Part of a small language model's weights.
Architecture: RMSNorm before each block, rotary positions, biases, tied embeddings.
Each number is 500 + 25 x the weight over the matrix's rms, rounded and kept within 0 to 999. Layers, rows and columns count from 0. Numbers have three digits each.

# k: layer 6 attention key, 192x192, rms 0.0392, rows 76-112, columns 0-95
# q: layer 6 attention query, 192x192, rms 0.0389, rows 77-113, columns 0-95
# v: layer 6 attention value, 192x192, rms 0.039, rows 64-95, columns 0-95
# o: layer 6 attention output (transposed), 192x192, rms 0.0485, rows 64-95, columns 0-95
k76:476517532526513480460481532478507491484516487518489507491486482496472533522475486495494495497539545491503504502497479496502499477518502451494492497511481514544509507491487505499497493504522486481510474480485532480517498531472485522506494515480495473552520491473492487485470501500462505516
q77:514511537501482520492514498515494501490487499515508546475496515506533486503522507513513546495472511499508517517525518472469522494507500472494500491479532507459461466535522518445467516507461470511511501535526489519498478499484458512521541497461505511525523536562447528498529496484495480501
k77:485471496484486518519511470528469486509519502456500478488549509486527509522520546488517469485517480516496476479488511489459510513527444496527504489481500482496446469484480467508487491469493480528507540503495511460467499486509541510508515562497475436504498493502488464530483506510507536497
q78:537467498497467492508532497512459516463476524490498516501527469512475514505499513485514524522518511541532464534517516518507491514500477480515525519450525511503475479516468485499498499509505469541476516479516511458505475529487502442504499482458486489491506480535485527509503498491556530530
k78:485515496504495529505551485500503482499563506543484528505500486481532463506533481502497519510511504481482482489500437502510502515509481459525486484474529473519522506501509459494480506507499534533488507531468540462478425500483525517495526559536472510547493523523492469527514507496493508510
q79:517471478512500501536489541497485483488530481480499485493558472488505535472532496491498504478489457521518502503496509482478494460520482477507517467491513488520488441512479493545453512509488495507501509488460452467507460483509548503497553481511512504508504472512496508541459475491488474512
k79:495518514510510501481478495501500514474521484518493513491500484471526537459528538531511489453472508533483489503505515503512487526477544480521510534489479491488489470481478543507527516510498502486499501493506549514482473510512486478521527547466421454479499513474523512511512493496491485567
q80:483503527499505527510524523537481516462527504478534538459515511492516491524516439551501487478515474487520478496523517500501504531454473501476513491484519508527479515522513527527484477513498484503503487506495480494486438462483560502471500513460506492521496515504503530485528488519473496549
k80:517463506505477470514515444495521488498545509514475518506486478449516503516514500460520544474489487528491489491512462482497492510502519519528473500506491498475540471508521499529523523490491529521470475481515512485540525501516527467470498491454514541497515484493505495512480481531526493486
q81:457521522438513490536524556481472505530508539506486502528512486493525506492487497478460516526500483500499475487493502483499494491517478455451495522490530466508496494478496478501480487487499510508531534501509497519485521486492493523501513490500507491509484504549519501500518477495506504515
k81:498504490517450526532494510503492462524498482478484479480516456501482515497494489508546495495479523464530488470477529532509532518530516507508485521491506510498488484500541489506496533490510499522500495485491467478489496509483548464511481498496482478528515537485497496526514490524466513448
q82:517519510512512545461508509483467516504502472535489497498516482515510468472510513504523485508484472469458498481543494496499473517508478515500529469495496450454490493527489533499493494454523516521473480496505477521526485516505460486514476516464526495492518540499523482500468473473518498517
k82:515475483508541518496453512504497504451497496524505482518500508480481468485505503518484471536464479465494500564495474504505505498487516482491488467554500511531505485465494512467493522521499497487466493482468462515501538478530490500516482520485509455528495486493506498511490507484514498504
q83:477524502490506458476484476474468484533522512520530502484540487478464468525524520518476489464471542475490491524454496499486475495481502495491515497486536528502476468472457470494416528510495502489468507525499524534518484477517517448474502496522545472520494560516511506485504494455484507516
k83:530485504552480485523499496481491503567503505504493503492462493552521530496509493477473485496511529498533458538478481505515510470527487500507456505498504507511532528487472460489468488529459521484535510511456542503485511522483503507482446483474476505494497478469453453542493504538498515474
q84:537489517466457457513477499511499506505460516509507486497492457501522512491483457473511524494503527513516493518515477505458459465562504479532521518486500505521494521503494496490481479523488481493490511463511497460518483502503485475512499470501480489496519501499535510501475471507511518508
k84:509497540498540503508478513546497529504464492485480469508525460483513510530515453531487498513505517480519493504496524497501519515476495498515482503500460497538512532485521488517480503509450500492540454531503478525548478495481485506522459527512500492520511523480537525521461511504465496457
q85:511492534512494455501480471499492491507487549509494482513484523499507495543479522554494492528522527473494497489506503497479484509507485492510505459555540513484462491554518530525478501512507490521509509509513494485496481494476511486481454507512496510518484490509503471525500519497472485491
k85:485483538511499463500489437493502526508485492506507484453517484505465520512492529481508502535513504513502474503499515506455530531492515512475517483504465441496489479553540483472510513511489509499499537509472513512504559488542494523517533464520504470504466530521526490510469486479503533489
q86:475512480500449495534513538503468492511488492525482489469527511524534526510492521482478471488461504509514530520470502502472482533526462471532505505534470493489541507487501513503504486558510463567472505496505514497469477466508497528537469511523497461475499481496492523475446457513503514515
k86:454472455502477552492503520516514524492496482524505523548563474484491506515519495492474509479496516502521476487506510511466519518507531494471496498482479511488512487500480503522483480506497487506473479516511484499513520507503517521475479460489509469472540451484493536503497533502473483514
q87:487493465540477479528499521500536480518517556501477480494497465565459544528481488512449539458519488495474463480506495515507505524455481448475527508504514495506498506567469493509503517464518502537498502484501504495474487508483471502492480512467491438498473498486492493496506483487535538503
k87:485538501504536474532509520512507493484520493495511499505493505500473490481510522499477531495489507496502516463462466527496497527508503537522471504481477549543520482529504444460493520555515528473474500480517457470480489483467515523498523530495482483516528531490514504501518461517482497492
q88:514513532532465493486501532508505543520510511496497497450509494466487463494459493491493534516506493520498520496471463481497515479511448481457513471490506504524516488487532500508492525547480500456505480504508481531506469462522476528476489521462476537443500495512503476521472461530504524466
k88:481535482527510521483451509528479470492504528516511514478497500494498516522531469475479495493510507553543491560477507502509487524540521492530483513417487474507527466512503518540491507490519481492476533466487497495490544485514510480515489490545489482537521552473505493469515536504484457550
q89:519474518486493488520483516519504494494489492489484472543544529545498502506489480480505479517492494476530534467513501465530502507522487500512515496504565533494482505480484494501469498496510527502484494489504524494507506483553553492491481458458479487505522464468517518474426537496471501494
k89:469499488517511446508506566497489467522491477510487508503496504449496519509473494480490493460478490520506517488470497490491515502476530506526477530538522489537482520511508502538487461509528494476503498448494515486539492488485497530556487495459503476509499553487530537447462549483532501519
q90:498470522546536499501483486489527474494508493527487486537490503509490535492519472479463520484483473484484510500506490547474509484474548468476503491501488515523514473510551523499503515515466445469538463502521482480517505497511494498490518485532540491444453510509475516478497478461490502515
k90:530511518487499494511485567496519512498512504485544474476511515495508509522535477507509482491486513503475503530475474495497501484466491518474509503481508508510502483466512499483495507504476522521532492498491529456487517508476519487454514463461450489472463495469538483493495526470519487555
q91:530531508464532506528524476455536495471498519464517484454499482532510480493524542567537485483485486413471521487492520485503502474529502480487504488488492528512513496477512475488497548500519490454525476533545497456485497547469547485524557506514480521472502498493461470531508455494489489505
k91:525485527514494524492503513512499485456415495556505521488448501501491478458503554484499484472552470496458501487541455524519524491484486513460508517492515488491532517497497528492464476506496494489534515555458492511467460540498471450496566522519537549529483510543497498506508466470498500550
q92:513491507502491528512499523512487482495526487512521509485525520472510499525490500463481474462537511511458509507521520486501456510529475505514512529494495467490483538517484507489530515520481515458494520493493470532489509478518540474497498510437513524523476493495535565477506491479488465485
k92:476519526502541507504483483537532494494513508550510470514543511473510522488548548529546534498473508478465473503489460458494524514485551519483517489521461461519491508511504502511536483515476482505509483493449506497518523502514509491561483508471494514492501556477491508470507465483509501495
q93:502480471499507475506536482497523508509502521501474500515496498506489501480534478507521507475466524505506492504524498460469549461471504495518491517490489503503451504498540505505538468502490522514480530517462517514528503522523495519510438473517516508516524494527486474505502530443493451478
k93:490533516511511517508497497493511526523518487493458491538501501483520550487477535482494487545528493512475513523464488476510502471488489448519505497516513494517506513520468476490469505488578491519473480528520468547510493475504512492537473538511497512464513479541523525451493515482510491482
q94:519490479487505489529465503524490523499456494436487503539444485513527495454476521479503471517506496498493481491483491504497486548489476495493500500524492472494489501530455525482500532482517490476475468492516504499521484482551506529498420536527510500511492537468532527494498492516497478526
k94:503494491524493482488509480501492492528511503493509493491523505516483471518528513488454565501473490507494479487504512530491484473492497498502524533460480511534505468459506500525468483482466500441541473501469480476484484517468504473511456527496522512487496499528516489507454474532470483510
q95:498484514440488513486526502466523483475496465430515482523514519444526528472476512490495531478532485496487511487503505503469475487493534469564497513501488531507510472485491483522538467520539482513472485478524541494507478508546502467480548523455491497464509521516452555489520555501488492541
k95:478459534520507479546491504503526485506507501456489528489467462505483477499509491548492500512493492508479487452522502484512531490518475517484488467503546500498481503492494507519465529455515507464517502507521491454493469484490529546554532474530532491454499496459511504524503536462479483525
v64:496453507467530526519534460531501520522486547469479485493512515515495491525468526515556464510521433515496505461538511494508530533452494512473486502511513501436495489519554514534489504510542504514522521494474516505482495480484504518474534485532482535531487502485504493521516493506507484477
o64:503482484499465504510521535470501479518503477492487504510518502469478515493510520473471525499501469524540522502472497507495477511502479450486500504541501478522501511506480482531504476506465460524478536466490473502537485471544495516521481504445481486521506502481521520464513498508505540492
v65:506486466507533461484509494529479519488500488508517469476524534540494534546506510496529496514481478508522488528505482490536480478489513475500501502489503528543466484491527498478528496502479505507499478491490502498487511501526499509494529503545499496453531472527488513497510469474530505496
o65:485483468494489485519489482509489499467500513492516504453496518531477526499538475495510517497500526507492502497491523486466477476529470511503525477488506507482507521472481475512487453498519498520500509524478515489488491496507510493506510544466487506493489525503491524523472478480462518493
v66:518471505462484509529489538486495506502494524519494474526528457458523534460528529477465486488484482477514465519493520478498456512481489524502512499534503479493544487503490515527509494528480479458527487479474447481493530484493507545510520524514442516491519469537511472484496504488483537479
o66:480523473519505478464511457492500461524510479520490504525486497501486471515514494483494476514478479497495492467529479490546509510439480485537504526497492534478499486550469502496485492514487512522479488484505482495541508501487507480511473520532527478492497530506523512463487540525477543512
v67:490486462536479493516515489514473543481499548480507505498514525480492493486491517501467510463520521529494505523454508526531493488484481507445483506511479534501506504523489486493487487502486469546484452496500513498518546555482482498455484484515485527491514414531482514509507518513509491472
o67:505508498439480501516509512525497487455531469514508491472522477506509491500493510501455509495512508533544466529509491499479492474494488490512523467467545478478535472475491505553500478514487436475506522480500478518537484497491506426549497510478532522497497504507443529484530493504516520504
v68:487521499519486447485493545475495514497461458503480485494487505532522498500508506494540467491492512531490516492480487507498491479530509491520503541491499519476466475507503521522476529450466503464508525520475465478523509484516515499502440470515484514453489539530508483536490531494484458531
o68:479476503502503467525485504472505540508499500482480531506520530480478511520514518522534489501477525525506485505534518488498511497492503504522524496486500528528521501492503490526474498498507506535470498486492523503505548526483512479502489479496468498494472483481488502503512511478485507493
v69:488535493489506495472461497512514496534464501510477473480572489493501515503492445527504502494512451510483503550477522492544479501519481534526476492470487483498493503456488507475510499491528517520491499525498495433559488507491488488491537536523450513514503484486495508488481472502502550496
o69:506472467538535469498489494488531480516470522501511477521477507513475487537519494524470507485518552506515506506488470541461509514483495480541519526481481469494521519500499462488491502496512509490493476514478514497489545562515481507514509502517501444489475510526496483508477471457509509460
v70:516532476512489532435497493496500486472458523513513482512538451468502492537503529479530454451542498538477486498504485464489495536510479472494506493524495470516543513494480477476516463463498477442510535536475458512493467490491495512526519493505481497490496522502477487514498497484458501498
o70:527470504492512439505462511517501506504520479475454461519495523449490530498510468485495483517468516499508502490504491511464518524503508542541476505494482523486472506499503480509533485503485486518493463486483502488531483502503523457472487499475478521527491516479560525478486522455520508494
v71:488503489462484506542498490463491491489486471510520531534475503549464474481489489499469495490495506448499507536482527521500502455536449497511502487493516517480438493568482486506509501490489462512518487479504506502506463490490482510483506487507507479481511503503514477478524490530522532489
o71:496508506504497525462536492515504515520475529483504507477512544513484483484495514494505496511498520524518512506524485491534504532460484459455478492465510534527473475475499482509492516510483506524498515494506528518554505507483517521530503494522465521504529501507492505503510475500510516473
v72:483494508478477539514475480508488496473507476475502513527504501502535501523536467513497510463506454508505498530507492506521463461451498552481514481501485535506469524490506509511494494495482507505533524499535546496483531527520505512462521547473504495452467524525499479483475500535485566463
o72:513490484509521493485507488464520500524491514477525482513452465526505506511472543510490519530504499491481495506502499520473507503470477472492506535498530512538505485523509506485496522519515503509494520506492500473536483487514481474489514508491519506513484514509490471494476483486525530472
v73:491503528509513530498498484502564499496476502516538466483505499487552532534510522503507429518544494493469493480487545500487528528481489466498480509487448498465504477478521488540480477483501526501514542486520522502493469535530509489540495511508475512476534483513462493491505494489502536518
o73:487521488500483527547522512538513457559509516480504488497487499488500502509513499483515525492511495494505527505523475508468465560478470503530513478533506476522489520464490505536500502478545516529501488495530487516514524454519498534497512489493477476505459490480522492507483509491481507504
v74:501514498475515499486478496542500492517524493509497536481530476524495522472498479485511452440517515484491476466491470556484488501511512510491513503498494494480515475513547509514485494469482477509493521508478500467466464495480493448512486507517492522529493484472515487514490526490487490454
o74:464500504500493509510528495519475495468484505521507478518480515516506508491498526521518505519505530503461489512460470503523497483524478498494465508520474493496496521513500534473488521476498471484519495496514494492479504519509492451522485471523475515524454510538510474503486498529523488499
v75:477505532510490500477496539490497490490484490516480458495527507500513545497475554530547505477520522529508477484505480494489501499500466463462503494472503503513482537482520486479514485514476497496472543530524500499529516490512535505520459509504511476508479501473503465496516497519530515518
o75:527501452474480468509539513495490522489488500477484477513516475541501456464551482487506503524480491446530484546509503520496486489476508530525538520487478517500482501524495522486520488518525520505479478443493508497487494533489483490479519491475525494501468456511501503520483460510489471502
v76:521481453496457480472511486518495471525531530509491506452526493480473532525507491518514535522476510488469559513517489517480470484526507498496545499494522517425507466502487485508480512513484463512541490489468489476516520479480512504518542489511521478490502450487518535458508491528485520478
o76:497531506524482440468492512494491470502460540488504520482481467480521517520507476466496529493490525526513468500508492476481509438504481476467509508494498504521520498523495473512505527491495489510472506502525438500485493515471517495483515476492483499530512527529507540523489468463533528484
v77:460475535504507511490528473473492516513491462514505496523489510530447512499532484500512557547534482494465479480489520514511501487483506509485505493532503538502472506498481516503527482506506498532519541515516466497516506521502485469526482467489527513508472507499502477491487498503520498554
o77:514511505491527538504514505511511527504503498482508506523485547476524514505504507488528513463513493517508554523539501543562495492533469475474494530481534467549508502501538496481533517484496469493512492498501547534494507477441474502474484519478502521493513493496447499499522481502478487503
v78:459496490497482547494515495487503517490497502511481512493486509454529505496507503481524462441497460539497465457522517469491530526480517511465513486463515461461507454474493497471469512498521491494500525570473527546503549485470479530495498517510478520537511487456498490511490516506483492495
o78:485484490472468431475501538464532510489527504472482489498485489475482502492507470524510460533493500484500500524487510487503504505525506496489507488547484523492481547501492507565503500534514464483496461483447512519509497464469509459518470512453472498484507507516523453484504526516527499500
v79:504497527523504501489449517504507465533508496508485465491476461494527475511496474485473477514489468519455507494503482490524484545508482515495520487485462500460524483528489538523452557492486509464505469482528502492521518472505525479500517490507493490505512498486473536506487492480464501538
o79:526511504492516473504479472518545507464483559494478526527497522513477521496499552544499527535503498505466508497467482481475479532467514502506506553518530490517514509533494490513524502509511516514500513490522500531504504456490502496488486525487469497522475502445505471511463507490492500493
v80:479517497519507493509478475541504477513493486514512515468516489489532504470525532484511468524552513524506476530487512510499498477489512509528574492457491493499489479458507502515528500513478484488513479508536466445505538492512512469507494512518496472491531504481481516507508465519521495518
o80:519476481524515498502510499488501511514462517492475508511498472515508489501510527497509500500489481518502482520485453502542529485498504513457502490526512484489496514542507502486488513463526548497518512501476484489493535526470504491504521498497501500510479524472479487514499474499505539481
v81:513456505539515521510471544507452538511519478518539493493553512528506541495515497493513453534496522517490490526473518521484527510450482487491504511529511485482519501465500469527519493500481496452492508484524505495492518496513487523500496513495440514485484491485483531520502514468495519536
o81:493520493502506495488532467541487524470492520529470502474488488509489471480514503480474504513506485528494489457502526512498495497524472516510512483541496521493521522478487498486523482521503505534479492482478495502478495527509517493483476498474561515507508502520507506502535495501497494511
v82:496517502522508496532504510533476505504489494516517503501505512466497499520482487489470505487524491483494479517527507464521488468475496483507492520504476498499518482453511489514539524500519484482489523496518499484494504512451494516471506521520515520489517552473515498501525466528507457498
o82:476526491532487485493502511530506479497476513522449515490475489495521498491512481490498502489518471475477549481495523516475489468518534489485510471491517515529499466500508505474511524490457481499502458519467488479519503478503511485508497516521492532479537502452524490461500523534470510468
v83:555502485504487532489509465533467499517509522510529553495524505486493472492472493499545478502491494501500486504522449484475512472510509505473468512481501507498478503500493518501503496495500526533498528525489479550490487500505491499469477477468453512525484500506480481497517510524524472494
o83:522499489488505506493500528506478513512459488480498480489477455504503492488465464467483516468511488511474495487462503489494495520512474492510476509477502497481470470508469502519512510462503476493501509472501538490481509502540491485472486508469536499478475507507494490493491532483485528512
v84:469536496491490466507509558485519539489476508534533517500511552508485514481503427498505532561473511539512531515480547471502536512457526498527500469494539533484546503488524506453494542497517500459536489524495512503489498499499519506533491499509480445509499464533493496517528497486490464478
o84:487511486473485517482541504469476529496509504503500495498501461490495509528509475505525491474533467483513510459482486498481527497493516481500512486544517514520519541513483470463481504535481510498489499504500478504494545477508496501489526540481529499490523505506485538522553461500518486528
v85:519511498484506485489472486504498472508533425549495497491487493488500508518492501499507509495484528488529515481483479497532498524513529509510447477486527501451503477528502483485536522544485519525487474521529495494525538546553467463467511508509487511518514524524504483461488481528487486520
o85:475509510465536562504493503481495520505471488459498515494495492556482529503514521484473479532480494490478510499497535485500502492492520504520497503529473508482552479514488495500539501493507527528516493510508496478441521506515552500429494514508487511508486511497482480514549553509505496496
v86:508482492492517474508506538526488498481516486522484494502462496484476513488536469488497499495488482481485473471502490487517548512505477510492506520499509517507517498496493531445514519476498473493492507479495509529536471469521493504521504490487508474488521508525492462487485495546514489522
o86:492455492507462488517521475495504530517495493488513514484519503473517441522518506496504517485497504499504494484487484502472529483538468545510513456485507527489512524492500482507466484491485522480504483476489508518492495494490503505463487506497512508503489497514454490536522539485498493499
v87:496512493523493522495519506513524507504485525538478518502510516505473521505501497439470503493467474534508497520517494510469487507532507494502484456513536512501511492503485515495487514501515519500571457493471469507517487531523497504521475457517512500485511539464478499531492494463506516530
o87:527490494473518532532456484488524489479491516438493511499490473502512501487450494496486469541523508523554484491498506494484495532527499452549510495501465464509511495497478522490488469545542524500480469453503499503488524495491534500527507507516491491494544484528489482516507487491451464510
v88:468513494528512497497525520489513491517531478515482471469466502539495494488489534509523532500531518461497497465502515502494491487534505573533455518494496530485489507480499471476492489453493516483448496514504512533457497513524518518475522545451511503479498494514496471492484492476504497500
o88:501493518485500511519491498477507505531522516526498490499458498513504479466466474510521503496524464500484488514529506472480494477525502515498473490517451473514492502493523486501514511513494447482570504510534536503523544475499480505507486481528504505469471492482509527488517513472489529477
v89:497483498497532499478475501524490463497533492514487477508492524493506513511524532511475466497532538540505493484501517500511500497507490485511503493493486485517536457497500524512504519478496513475508497513519505467466515496526509515491533485513475526509512511468496471525466504487484508490
o89:504497498527508516523514505499533479512476526501468487487489515567506505509501529493506463512471475495486528492481506486488478523510506484521505493518498474471479467500510528490501490490504490537509490496507493494493483488481525503531453460541515483504512520502500487473538519497471508527
v90:483503515503510468506490513524536486506455519445507533550493545513479490496464513490485513478524524482522524498483520524497490495485509465499515533453500481510508467473539495546489512492494467489515482461481527520510528500509510494501505489525498536488495503504504485501531504481521520493
o90:473454525514512516535518511513486482532496481533509509481521516519544522501508505530505486495510529521476516514476495489504485503476486479474489499490485500476504519510503494498467487482491505514514565486482468497476473483515520497481511493513489507527517460517474479484512469480511544500
v91:543503508450472485519496553499497464542471467510473501477510476481531510512485522491483459550528517501494497526483468502542511559491498458566483478472487503500524484478482516495486452505469462488507476495470484481468530486487450508513496524504459533496484521503500551528459513498537493492
o91:465490502489519484439463471523509516482511483482504486529502446497492508483481503498504506487480481503511512452481503491499517483511513551501497461538492518467478492511500493495551508489485537503500531460444464528514502500504523472495441481524495507539481499465495466469502501485493498481
v92:463485484509488460475488470520483548521518506519493496511520494530489490522549467466501517526541510472498499492459522515502528467495506525473492520502486536481526491504463493471492519529485498470490483467497498520508498509511470510518440516450526490500535475532470525535532521526503546452
o92:475499537493521500492523486476493517474532501498513547465483477475468537513520511515519513512516504512474478507512483515507500497486510474516529476515502525533492494502514506495509493514510462465573508498525507488464488492491501450454554500473508506531496502532522480556529472478491519501
v93:527497497509508478475516513527487509499519503502458518505541497501491501458479553527511479511510560529492477499497511540515506455539483537504492499522494504502505463470501549518509502467481482491546504499471503516463517493501457483510500480496541448546469524459488484492523499568503494510
o93:510492522484495509529498538503483544507463501528469493472477512529504487456450517474480497521491504489539511487511468479475526529508487431443510494500470474460491523538515477496517489473513474494505486487482511490505527491474488497494490488492523478511478497499487494517511502503487483542
v94:530489499495475496504495482529474489510493493524546526514496513485491523515498486506491483503522477527486454502500506507490489508504481548501504515524452500497527505488495512498493478498502523473442497500487473492499529482475457476508489470511511481491506494514512450523454519472517549505
o94:481443479489470507468501504533511540476490521522510513475500488459520470519519499505523504496493515490502498503529496514475552532466474545541494521483531505472497492514498493497530524494462498493509485543465502506466518503489504525490525505508487488512468513489550500490530498492483505515
v95:516478477469481526496520518459524479507525507491517515522495482511483510485515471507490486493496535509485521479488543491502508534532509524509468485495456495537515478522500474474535508471470487519518495527476520497467519473509510526525510469495511486520505505474501497475507486446500504493
o95:529478510505513519476488496484523497503489502490497502498500521495525476506493494504521504520506502480511482509519460458490494481546521542509503477498495498552516522483478503514520497522487520467486532468472478481493448492498484513486477506505508439522506524471522469524499493503497500509
q96:531466491507495495506514493490513536509507511469499486502450490512480516520474486504477475522502499484491512514505503497501492540496488496517546518508493532497502515492519542470491499489515539519506524490488502492484533497513500513495523494485513508495517488509511513521506466512509483486
k96:475489540502527521490493480514461506483505529500487465481525495493500533510491516501514477486473455497488488502506491464507492485462466504475486517505511476527512528486512526479478530527485497467503511482467492485468502524492516499519502489482507481497506503482505493505462508507510540515
q97:481461513535478503472489480497492484524496524488499495501497498482531533531487510499525535505532484539505531530498452460543497483520488500473498497478504506491478454521489513511501498536487533487541494512506486519521481533482495487508499504496497489486520494506460484491520509485493470509
k97:495534482485533482492499507490523505484508522486471504480509548502481474485497504495512526493477503483563483527514515531494458530497499509518508518517482483502510535494505511494534467456489490507507520451504494505514525453479509527528478507501451512497481475505461470494493462539516547461
q98:517465513490509473496479497487497486497504501492477490483490518479500520524492505501532511480508462504508506484512496519532557503515507508460494501517517494528515518502505514448529522494463519454492433485506481508516516525485509495484482541504487495502512493510490500484517477524496503510
k98:491516491449552566454525510496543502473490504496511508536459451524517448448537530512513446556483515512516496525550478489530474550547529522509511467521450529516518488562543492520557468522546486470550506507507483480516533469465524544501503465546449487496511447480486432532472500570545491478
q99:498516468483511509457518494497530495556555494529489499522471513460526502496503509476505477498503479504499522495521513472489502473510522539503533485474474488511513475459523498544531555505499514451554488496498498509489527475499494467494489511524490511445487542490534455518520494514516486526
k99:497510529474485509512494533476499514504476525472485483475513492531476485505489509477494514510474498488536495505493517510506481546479545520486490487527510506490492501519530494472456504516517507471480519478532508455512499477508470523507520475510498491542512543502508483520502525539513514496
q100:490508477462516531498495483467489512506501485492537490492484463501517518514499530505520500522495497543460484468530494479456488526517536549477511470520456517518514482491514480503518523500461516524510467513513486456506507524498497535450461536533475524457510490496500464532510511530531488549
k100:498495525534496448511504470533511482473527508543488494486497491486470488513499474522488512528506486471512499488486503536471512500491471471489525569476534501489515498464483547480508492467461494528471514502500510528505472507504483482512509512451533479484498515513499544481497456455433519495
q101:543510522505496506539518483504423516513480529522474477551463514487456505512507542501503509516514458487514517495505515487514492519483496480433526486488493510517553505477491501490524455500509496504529484450512509463529502518505501527473485522509507478510531502498522515523515452548485484498
k101:446492455493478527455490539491543480509521480485538477472522466545520493448474482490495492511493527495503490542506502527495476524543493488511515519547483524517508474540494504485495507491502489506505497468483532513542505497493491455455469477509449509515473478532522491509472471511494538469
q102:508459510486489493483517471548485491482518483486542549477534467489500477495536529533485485513520514462501487494497496503509482490470492521495502529478544493495510553518551508473479481494495485460541482525486467495503524517493511497526528516499535517509517478540513503514534478507492485496
k102:570510509489445510502476510467518496486500515481459534508501487507529491507493497509480491481488509471527474508504482493492530520499517460460521476509471512493508485470531520499483546509469528516483518510508507486474475528498503516500498487497478478502477518491443533501498526511469520520
q103:469494523466509459488534547484502516534506491499518519444487540541509464498502496492490477531494490479518516488503500506504514471468533446469483504478452483490495502512513479489473501516471481536513506549511502490507505478485537416481492480495476535507509495503532506456529552506505442523
k103:494505523491474498511456457532448506502486541542482498521540455480537517521538536520532477530526500501517487482516507521477500504442537499456531481500490523502493505468506508523503500479486493505498540440524455481494522507483508512509478480530493518503508492521493502507493542483496510525
q104:510466524500521493495503502507529515480514476497508505510494543509468500507494494479507498488476524465489506460502505488505496492496481511497499478535509486507508473524497505487499522483508455528487484508491534518508518492511489510482492503513507482510482560471507507537497475540455522516
k104:504503490461492502492489503503510458500469498485519505537519487493523498507502518508511511472484516518506501478569509532486502501512521519537487485530504501520491489530497481516512500471507523495514491516502521497553535508468488506513505534505518492528472494511536508503518521530545501526
q105:519497480502510512494477482479519493501500471471505466516481514551490496512434521527508486506545502531492490543467457494479500494532518482516502486511480516511542486449516510493518509486532503498509499478507507485458540530474493489486518489553506494464458450505488453539515508506491480502
k105:486490465469486523462515526503507490495441530487532530555498481472514497480526515551497505463506525546496536492507503464509469489495556472517486449505478518534477472532541456490559482485524536492534469509498484468537507530462500513503527484513468537520477471500453439472493514486543486473
q106:501505482521523526486482481462543492547487462471506494517477498503491480500450539485476469480515464505481504504495493469493494512520521493493495452524460502500533482454510513512568546497517515448523434478509506509451561520476521502505494500550502498478477486498487455525534487528506460531
k106:506506465478536548484486492483508492522448491481515469560491491509520507491488535525492487498542518519505500486514492473547501468508511486498492445506481486504488499496477487510503485518540519495521496480481494496479509520504554514498476465540480509516492423490453449487499526516510485520
q107:503510519479522525526504433494496496480497481484538495507524500509470533510499469509530539536515508486497490506513512532566495493497477521518462516510491518501548518539538502467541470465514485486520513483502511496475498551469496530441498519477501505502496451508479471529506488538474472429
k107:487465469567429483539484489511501459545512490471472479520450529524508510544467451473502540441477487506528509446495528512466557452514451480502501524476565469487477478417461560504437506464501513553451509465497466548487478533543478406496518454486555516521491512557510533483494536418421534509
q108:493490516497494514511482493507510482483470499516486478470487501552498504520506504539491503501517473506528519506503495526532501508490489433533477515500535509482498524524479516435473494461516506477511530548518498475489496494461528504516535471502487505544512471491461507461492491480502519477
k108:550470513529396468540457503484483493517488511519468467527505509529456480549513480463477507483498494477543487468443530521505544494501459466469496532443549452458484458413451536471459504463502521542445498499495541530486473521532478495544473499454549499525511551528497520457512486468418501513
q109:526515510518504517499546520487476486478487510529486497485484475565473454489498522512493488520471509507490520503457454461495489511533514474454495509461515468467523507539510488519471488503514516528487523510514488471499518498446520539503514532495522474490494487518495485472511502477499484562
k109:481454516506446500496474508499497512474486443555497505533501530481480478538474492524483490511522513516506488483540533505488536491517508477530509474501455514471472480513476496486500506471494489512501477510485509536486516556515512480489501483492464483498509497504525494481519497512565505470
q110:497500507532502500491474513522509477520477483466481510512473520516492481531503520490495492512496504534516520508511477541512488506517502487521491577496471494505516512491502496496510465474476477478494527456523479542495487498500463512506479480532492482440524509498478493487442528456504525521
k110:523503495513496497507508503513524505458509476486497468477507506512515503524503503510504502487479547459495494470497528505505497511533492524528506533483498511520510485517510524513490496490501564562514463533558521537468489470496502495500518464447516472523495540508527473495515479484471474463
q111:482537507508464515439518485503505520527456541533507499473506494489542528484535516519523447477485485480496509513464493506521511528496447491535495482525515516480526465492514483470517486508502465510481534497505554507482528499491476525490484454482501492518526487497493502489511460505479481444
k111:545474533445489455542551493504503490547513489518484463521542512514468494496505503510473532559493547491493552532434523503512482493538512495489527457507531482489444504522455489516517512509514517477501509521508518485532545451518494498538486494534522502528473452491505537530516549493517489548
q112:449499572516525521467492490526479528524451507524508492481523509522516538500517528523547538544539547532491514460505522490552474508496516500504454461496517492501501453521528537505511517500459535513508509534456502499502506479512512497484489499513512511483527469512486521501487490479485453511
k112:538509487468500531524516446504536495521527490510510529529469503532518498508571523502528518470491443508510523486519478506505522501483505528506537506536498508484530505488541482527504511497505478474508501480508532534536522445520483515492523489470532493501461466482464507488520481504516518510
q113:474528532540506530456535470541503501455490496511506503512517498533465469498508520499526519500561503475528485521474525504504529512506505505497531482523514538479487548512477514513505544533505535491504498528537542504485527523458505528518556492509542493503527467560542519541516480481488489536